{"n_layer": 10, "positions": "rope", "extras": ["some layers without attention", "local attention windows", "shifted keys", "gated attention", "value embeddings", "a smear gate", "an embedding shortcut", "LayerScale", "capped logits"], "init_std_down": 0.0, "warmup_steps": 93, "final_lr_fraction": 0.0, "doc_mask": true}
Each number is 500 + 40 x the weight over its row's rms, rounded and kept within 0 to 999. Layers, rows and columns count from 0. Numbers have three digits each. The size before them is the row's rms in percent of the matrix's.

# layer 6 attention key, 448x448, rms 0.102, rows 97-111, columns 0-223
111:461613514615479625544479505475555464480427474492523447568544487527536473515514460503485557460470498495524444578517503517499456500471442452458452486503512505547469487476522489434532582506453482509498471537545461466497436542438573479492536576550522504447528497481540516474540460524566487579499511530467510537534542523580555516504501467532466478469552560465510506557441519558500536522534459583531395516492562466480455529473464441520497503509448519541523483508468395525511503483454512493433522582447479506533479537442514517448461504450491446503466540545495494510532487538527512482519515478469459466505480432533473489458493476484522528530562463445519487477421518487498496534493
110:556533457472501550442537472388504453507491471478533536518515441492502525534477576503475433615500569502462511562516463506489450448459494439467502509465402543455471474512500469509451423504422485500500484507504561533439557599542475511511509501498496502531496531543478446452539568472511540495431465442502508551516473489452571466433517526490514533472475498488498493430520473479573516496480552480463593483516531470536512554503462468446514492474522502560483510496517527553509497552535511481475539444534463439469540474503547500446515492494514495482497473503414552459513465509567524518459456476569504478463493464511524523502431499490536505486470516535486517564480544545510522471467
102:463588668476510484415551581474456537480508497476538508425582508525467503404534590482470425410517513478509436481525508507503514521472573490512476500507489469489518431550568444515506527523541554549436590494519492518470494470515473450509534503486565543508528526488478528420495533442479559498534537542497382529536546525568509521546575510528506616457548481507501504551459504456484553455447445508482500497506461486516495531512512534462519439498561509479509501466484516531510475462443455495467427486487525498491640490473487462510461521534529543501457513407496488488459487504468499521524529519527503467462463467536538515518492490430573481551511422520504542520582478560484499542447
104:495482506510512434536497548432535444485477489538529488523455528557460549400502479513453531475524454471407500506449517484528488470484424522467480496502502540430468493509535533512477440466427453518463538535464521549565528472497520532577459528487549503546490498533529488575520468546561530508459460477580576534533487519434399504483441509466430460486472537537523534484482470520514470532590484526548522506510528575428491515393493531527481575529567503479436494520476550485450514451495478460548525501488535452557437556563526440508562553470482463521565479488539527542461529484458507407465533496508502429467470492475444510507446497491512446501521503453498487501558566497458483511516
112:541493548531507493458554489512498489459468520573562545532531499516443517489525530428495509484508505450469454475468475508531482576433580528485465544538489441432463473467517491497423399476556560546583535427456523493492520461447503515493571545526485504455434417507442507513509510501442411485550523476527461511466533498508446548484453503510462516511471484495522473481473457492503509443537471536478508503501506539475419550450473517459554537490482481515502411541514477495433465517499530519502548376529499526537454525429488556553528490477514533539554484497467464484512501531470504483595569557412505477518516465464539524514505573507435490501418479543438498473466480507503469518529
116:551438556502547542419478399548503505468500484560472516530457444498492532509490464481549486520474455454489527503463522524423572492458538492409542538468493506570530495531553548438500578529497518595491512449503476604424466512491446528491491532506469517495443504528532466465490531482516549544501558492417437503506492454478520430479554562469500502445507536444534579497479492489470510482550413494449476469519465510470524496528459497438465481486507477526490421538484494475523550453442550524490571482491489481497502479533450498542505495522501462525437539588473469454478421522466504507526531519479516416536517524411489467604436495419460481492547460511565553532477477458551503446540
107:406482587475479562490402563457614474465478459535509467536435602603469538464465478535538537406493478546411491520541486480476466442456499500486479494538471528518520507521514483527541512518427540561494457549490432470492482469512480523486525577513504531472500569443497443442446482502530473381502474509486465491506486489520490452551548508436497377469548486549472490430545447499492456513397476506454464509533497488480489525525516475474478494522518440485501509489530444531518519551444488497503561450528496412529523446444456458469500531545491540514519549570463454447519563567517485476548475512478530534533497507486437480497497491572471539524478547552505493412474467490537469543441
108:454482520424489492588490504512345459514581462476460497548484434487490494473534517547492544491489539404545545574539545517558532477509474524458534466507526500512541501481553501408553536493568538526502529512615537554567503523505542559441485541563507538473543485469533450511483503525488535536555471556531500487490523475467486570402459500508510476524483533558533486506518486466558454568446514500467531510527532448534530473455549500571506465534601557553542523499518516529534556473511490509483520538464522509513460471497416557515493457514527526503482496564522495498489541513480500518489503464484518497495518497461508571527547462502550433494565510499426601541469527439510505442427
112:510393525482473432563498456535448453445468531560495583502512531544507471469557541483514544469455460519458492491459473457475582479476536465512554447537535444503496517467533550438522538517505539498465525458467476534492489498514521535485466436489582493489468517528475467582423466399502479515439597441539436563426520522485559485488480517503559458539439443454547523530440538552560494525487600471468497535483467412514527502410487471548574482473454534486461427518462543500539491430538488504526545557478525476461446508540511453532527461476603457502495524473488552492499557462564472516521503447509493532489535486505478470440478501487427499489531483542497428589516543503526509455503
110:476585542504434529431554468539505541448447480491529545560503539495446501500555517491450520535496463475552511483471452500478525450456544499584503512553444494464459486467489508491531470501492417494554467472487625488512453450567495481461521496520529468446455390513481449496561443555504443455545451475503446487495527462527556500471490416525491516392500480616531409425450501420504478541526501522458503554414537531453615560477416476486533456479549472468473560464520480460517517549545430477497400407510464548486512465451508545537498443520529486527523521530519557545558477474477596512398534564482507526545512442451519503471512473531516444478468470513440515520483478506471456508487
108:492490487467474475543576538490538554504441532496481480457503479522434517508435548519509521474541504544505518474484456506497471471540505403558503564447549479449480524407537412476584483464474507542546537492472528490461552437470526559449562477489437518506476483465503491505486508506543476503532497508498539493508504468518498572509538539523522496475509531524558503568525551433519469527535531507447453546498565528537521476598423454512483466560502466504506522491481496527461487536455551505557522448560404529487510533494497546490501504543524593532481505506525456462542501563549514537518502531529492581444551471436498475437502519485493593506496617533559460475517517536468454497498
106:512485511578488430496415495503475548451504450382525503547478426436507570531555580483501499448528441473521542516539493541541506442475557482519450507464527469527521510542548542513481550483513461459539377505476433460469546467476473445465514559521486443510544509486507441527514463502452457418514505517496449574536574413482512460533535561528592485512489535592492463496500492526496464453529523492600550592531564504469521481404507543495425502551515493544552478498455487482537491483459448514540478516505474501513470417533484518537518467529497475478480566552482488457492501575454499500414522572527476430405401441540556541462507510532573457459564444500468475563520572529520461500471
115:612414578552532575558420427525479476502481428460516506501538478448514497440520460546483487559469573568468537516527552491521492486501503511463459460541510475535495571516504511479481565545471512470499571487533432523485477516523514477545519537557503521524582449482548509482499579510477598519511478478475478491453525548524553474523494515463478507480531539472500484484520458489459520439500473497430532539460506559504467517466563539525532504520461536494481549529528458481467454493510471521508500518510446492549475585497526453445436482530520461492470543415546566565537430519489510557462498494486470601513471413561516488541579467490541486493497567474482553593482520513491526422481
109:464522528573572439457514447560497464508485513450503522574485501492572546450471510384501516491502505463469418557523519480407486523497497487427461519539463431550505498482519489511459472542475478524534456438531585477504555424574487483453525520541496434534533524491520475447494511479523521533464497476561458507490508552507480532493487580437529476537544474519486476543528500460580476443510449434454452510526388532495461575497498484558447571502418493536521549464537419509488532461442561487538457470510460481459528516477430450526537532512530510462522535479450477507527550576536493479462475479502499484496508510414494425547463482525509588491502548507531523515450497505489493515477
106:490464480509540501504556515472517524535518588522480419536551565504423535488488454546520562482484508487517565586437532451503460490512498518488497509467490561488517542432429536504512561463511473451533524508511503493492462600472459475426505423492497507523510549542513524484486560507521532413491526442561558551492493454468505476475414448479482483545560516491554562463497434410570472534498483485529527477447503434412466545510552433597464480472491594548514483459533520494559432491455475500516568547545540450554479530559489496532541496449509494504594444541514518535500582530499422543469490556474454567471489496490490427490505485538488559477567587503445514503522514515532489480430
# layer 6 attention query, 448x448, rms 0.0994, rows 98-111, columns 0-223
106:513461464475508431436469594465520497512477562440502442463512519459529471496559554475490494482484526464603443450537482474446457532581453435501477475458520497452442527427468517557573489475515550445463511439493537535544478500488418557435504566507471467468513497493505486458456436552506498515506529533442478519524466479399511515469571445485439522471498487520524565541456457511525504476442466562498521491562521520515512455495491447518482478533458427528495502459588656505507515478496453509491563453499502572488524513503538429485499499495531468559500540479566524471597476516500504484423490445523485517528512493535509530556549576471479545441574452520545538490484476495500522498520
100:508424485536494486598434538502473456498464517477524462441549513485500456485532516499508483494486472535431520542492489451499423486457478477487554453498500446492528509478546500517386564459466514522547536461506485515487461555524502441472448539492473502483509506525475430519556492518431497504446462476475493410502555514534537462544496535544477434498500444515528512502537484469546508488549553442453463472480423529544480532578492463526506437498482529450487545464549400514499535474451463500441458500505488476453466495431469446559452443546505558476455522487475532498432503517538581550455474464481502521524532520518472540485582508482477472536437511450494511500517494487570544507491
100:532429534495524499420471434548450508504541492488451491511559547581486409537497461466472560541439581484536480513474442502481514513512451440498489575516595517479447529519504569521510434507501507494463418526541516501491456506521513486455485443501491536552459519491521505507447458400561495519498489470459405497457482501474510550546483461503475516564465491523519500533518549509489526538568468529574579465502469539446454495546457479444502504505480441535525435487477533457423500449465519496472492411531497527571528507486523506491487601532507493548534570503571460513474501484504515581457450512569487470487475470454546491504481554463477419470438443443492518504553459451548477523518
104:526541437508544583459427611499476391508520552469408541498520528461560482505582559442581471535597491455486433569496500523496477460518541502524533499472480479558543468498508378499466433543540515539492521476493546519476519535501510491516466503525493416500522495489452513524490535405559441531490523527471463549564541458468518542476519462484523531454514444499521480495491523501467512489517523493480423563454504424462496525472567517473618378506457434473499537470485517475468490489547528488501511503499490521537475506487495514522473441450470484543487507514439445512560514438527540543500492546471529505467530414544515464498512495481465538530546461480564477488591535504506483491538
113:566429487513486590474523347486483525540561540530560431495506469519498469583549549472508421491510525498522488514538423528535537530456542547460472495478554502558464569466445477600576525468501491533483549492440483457475605516526506430507571501503430520524511491508487555534536507495501506532422460416462506516488566561490532463530506498468471485556535487494539521483509493540535482485509442459464486476541531493546459532546552457521487506497482507548488549445522480524505486544527582489526463519556517475488488506492526530440456412483439524544516511485438502484510475527471544515518485506508527546459506534466511502490541450538502533515530582497538484471532576542467549507469
107:482496552580569637519452502579480476540517591436539482525480509540531519488551504495535500509487405474484451422532495577508466466478535490465438493458434519521562584485464504528512492501545489488502473496501491499429469556462471546486534543440510553440503526387466479493499466469499512490530442464476453548477600512571539494481492487523485469464540527507487454551451503567469504558450489484458586525586466445536444543534494546546602484447512555587444484503426515504569451513517542540545433487570434474391526512511459556464517535486504461512452491528526557508558477585479523510444469496487543482531524459467506506512516585509505569456509458518425533505466415446526537447544
112:497373424546426540622432527535458510489531440454511503518483552450446438485523500498489478472448474534463540538512484510537522452549534552527510517486496540505579511506475486488500520486425527528491554523407366508529558472489498525429514558440456505538451481453525539508439475507489535533540519463474474531488565538548483524497538482421485453504434497486418524484544538503516516519444577443546497529476474523458508500506571425495526542483542510453540482497469458536578555419507499490464526494486555545526424454549500485582449471540510572533494493541492485488461539547554423472506524576543482520507494497535477489498491543541565550531514493495499538496514532496516482466447
106:541556508511522643433569379556506593523501417468497483445410374508503492501531469547539478462490507475491595584490533473537555516496598515503469455534510474478546565551471492418493507475518392421521564558490536510503541515519573518498548509475465533481530540537501483494445500532532473438508425467476509522491449534539486473485438524455525519503475499538480530480499514481468456492529530541490557491491505560508465511526538454519446432486469512440491557520515527495443510444482464487540512498509517503503415566498521500511481517493546496542503414530528410539564455476516506492491495502520501511488499525469524487504565463491483496534452452380422457505576454482515506495519
110:451519500569568455539438540529591620543477530485498467474536590532480472455572489566513507460499527493476547477439479550530461497515562493501538534484532472486559555607513501437422487496450544480544525496475538489516514578483516458466572479491529473460433524450547428520592491499442466541537505441525356499480501427489513488465463480458570490463511464511481446493503494464458498535554517428446508492566501421455496497503491526496471517539507508489503479574524474531426426432521557494442453503518422499556512445511475467592554491460455514556538486544531504522460474499472465450530462550517520499509474519496464442483449489579496436506485483468453527504522456437547493455491
108:439439483575458552454579359454477495514511495484522496524481533476385583466504506436454564522479481448515538550541517474513544455467513426490510550484480522522612515451509465491588507485509477556534519498486599583504482491491503480497543529470523477464491549518428471412457483457527549448483558520539508477494509461523466516548533528467530475589431457556522436545560449520451485542451541387462565573511463506564525517524467507425549590428553469458462507488543511470519483553459504443497549521533469495427507513525451529537527468474489464460528487497511460514504459477442450478446529443479563559467465432563521490545464498419470506417494498521467446488538498534460545523551
107:579448518466526496469574588517438535494520503524459484530491611490477506456466473450544427508535526574521538445524488513537493505504568539560553503551510452505546518506531470529526535532540463507533526434414518492498462489471518534421522453479519524566540471511549509557448525509525470578594465506517514497461491507489491522561500433508511478489611455454536451467461474507502493550482442500443475567571419533557567538521527476470506520564488441466520567544498447526435516455566441518466485512508498578516457437507436435465499520461515464586490508494392540527534516504436444544528496510482545551503477459509524466546477531483499450438443470466485457503500504457473499518474
104:484462563403482451450495540471518495493538525458500492411525548462526504537515525554485498530450490484552573462494503393513531505508538460483545394503469490447581516474491461485551468461447585493523475486491471517499460496437469530494465529531517538556501540443503533465507583506531461597508489544452545419535559502484524509525495504508526530506478510541491497564456523564547449493519506525524467542471530507472491508506531520442429507537526511506504460439453530531445522544495464483464494573527421506511528497501535488569454500498487512507431461571527475453493485575540414514504566491513558513534541498575518505456488501503538466555508471533443516489465450518526518521462
107:496453598543441502556583523482548532518457406456535506503484511456491508479433497409444548471450545498479463484493483482454493405507506414422443511455528473549463516466454486497551407512506453512451487456466507533439487468500457425478472515529502528572423516512468533494495497468503476422552568497509493529529527461445473541469535547483524505457491522516542492470551520488469473439513537488522516487491453580451519506485514515498580482537527509480508528518525496493530510521537506454545484468494505524558470519523530376460518478492477499513595484481464487464522412510487513544457432448459498455553493570526472527502435459488478477503544462577509591497467557491489465442485
110:480479486480499551488555462450431471575529538440452446518548563555492526483578472461471449446508479416493523529516457572513524534509528433440544538429414463568492448484472546522459455523538532484545486522548495493603467461477551568531510496539544552517557566472437528517499581480482461568586480556496502592501550496529462489437442561542572483401481498490449496552516398450485510494462600519440460513471527547506541528463478471485506487488411491443491534469479525480576460569442529437540507460494415534476443480534470523556490525536472484469510483542494466513411400518533491535477435497507460526448510503440522461440510505518441494520503487525434533475534505548409471559557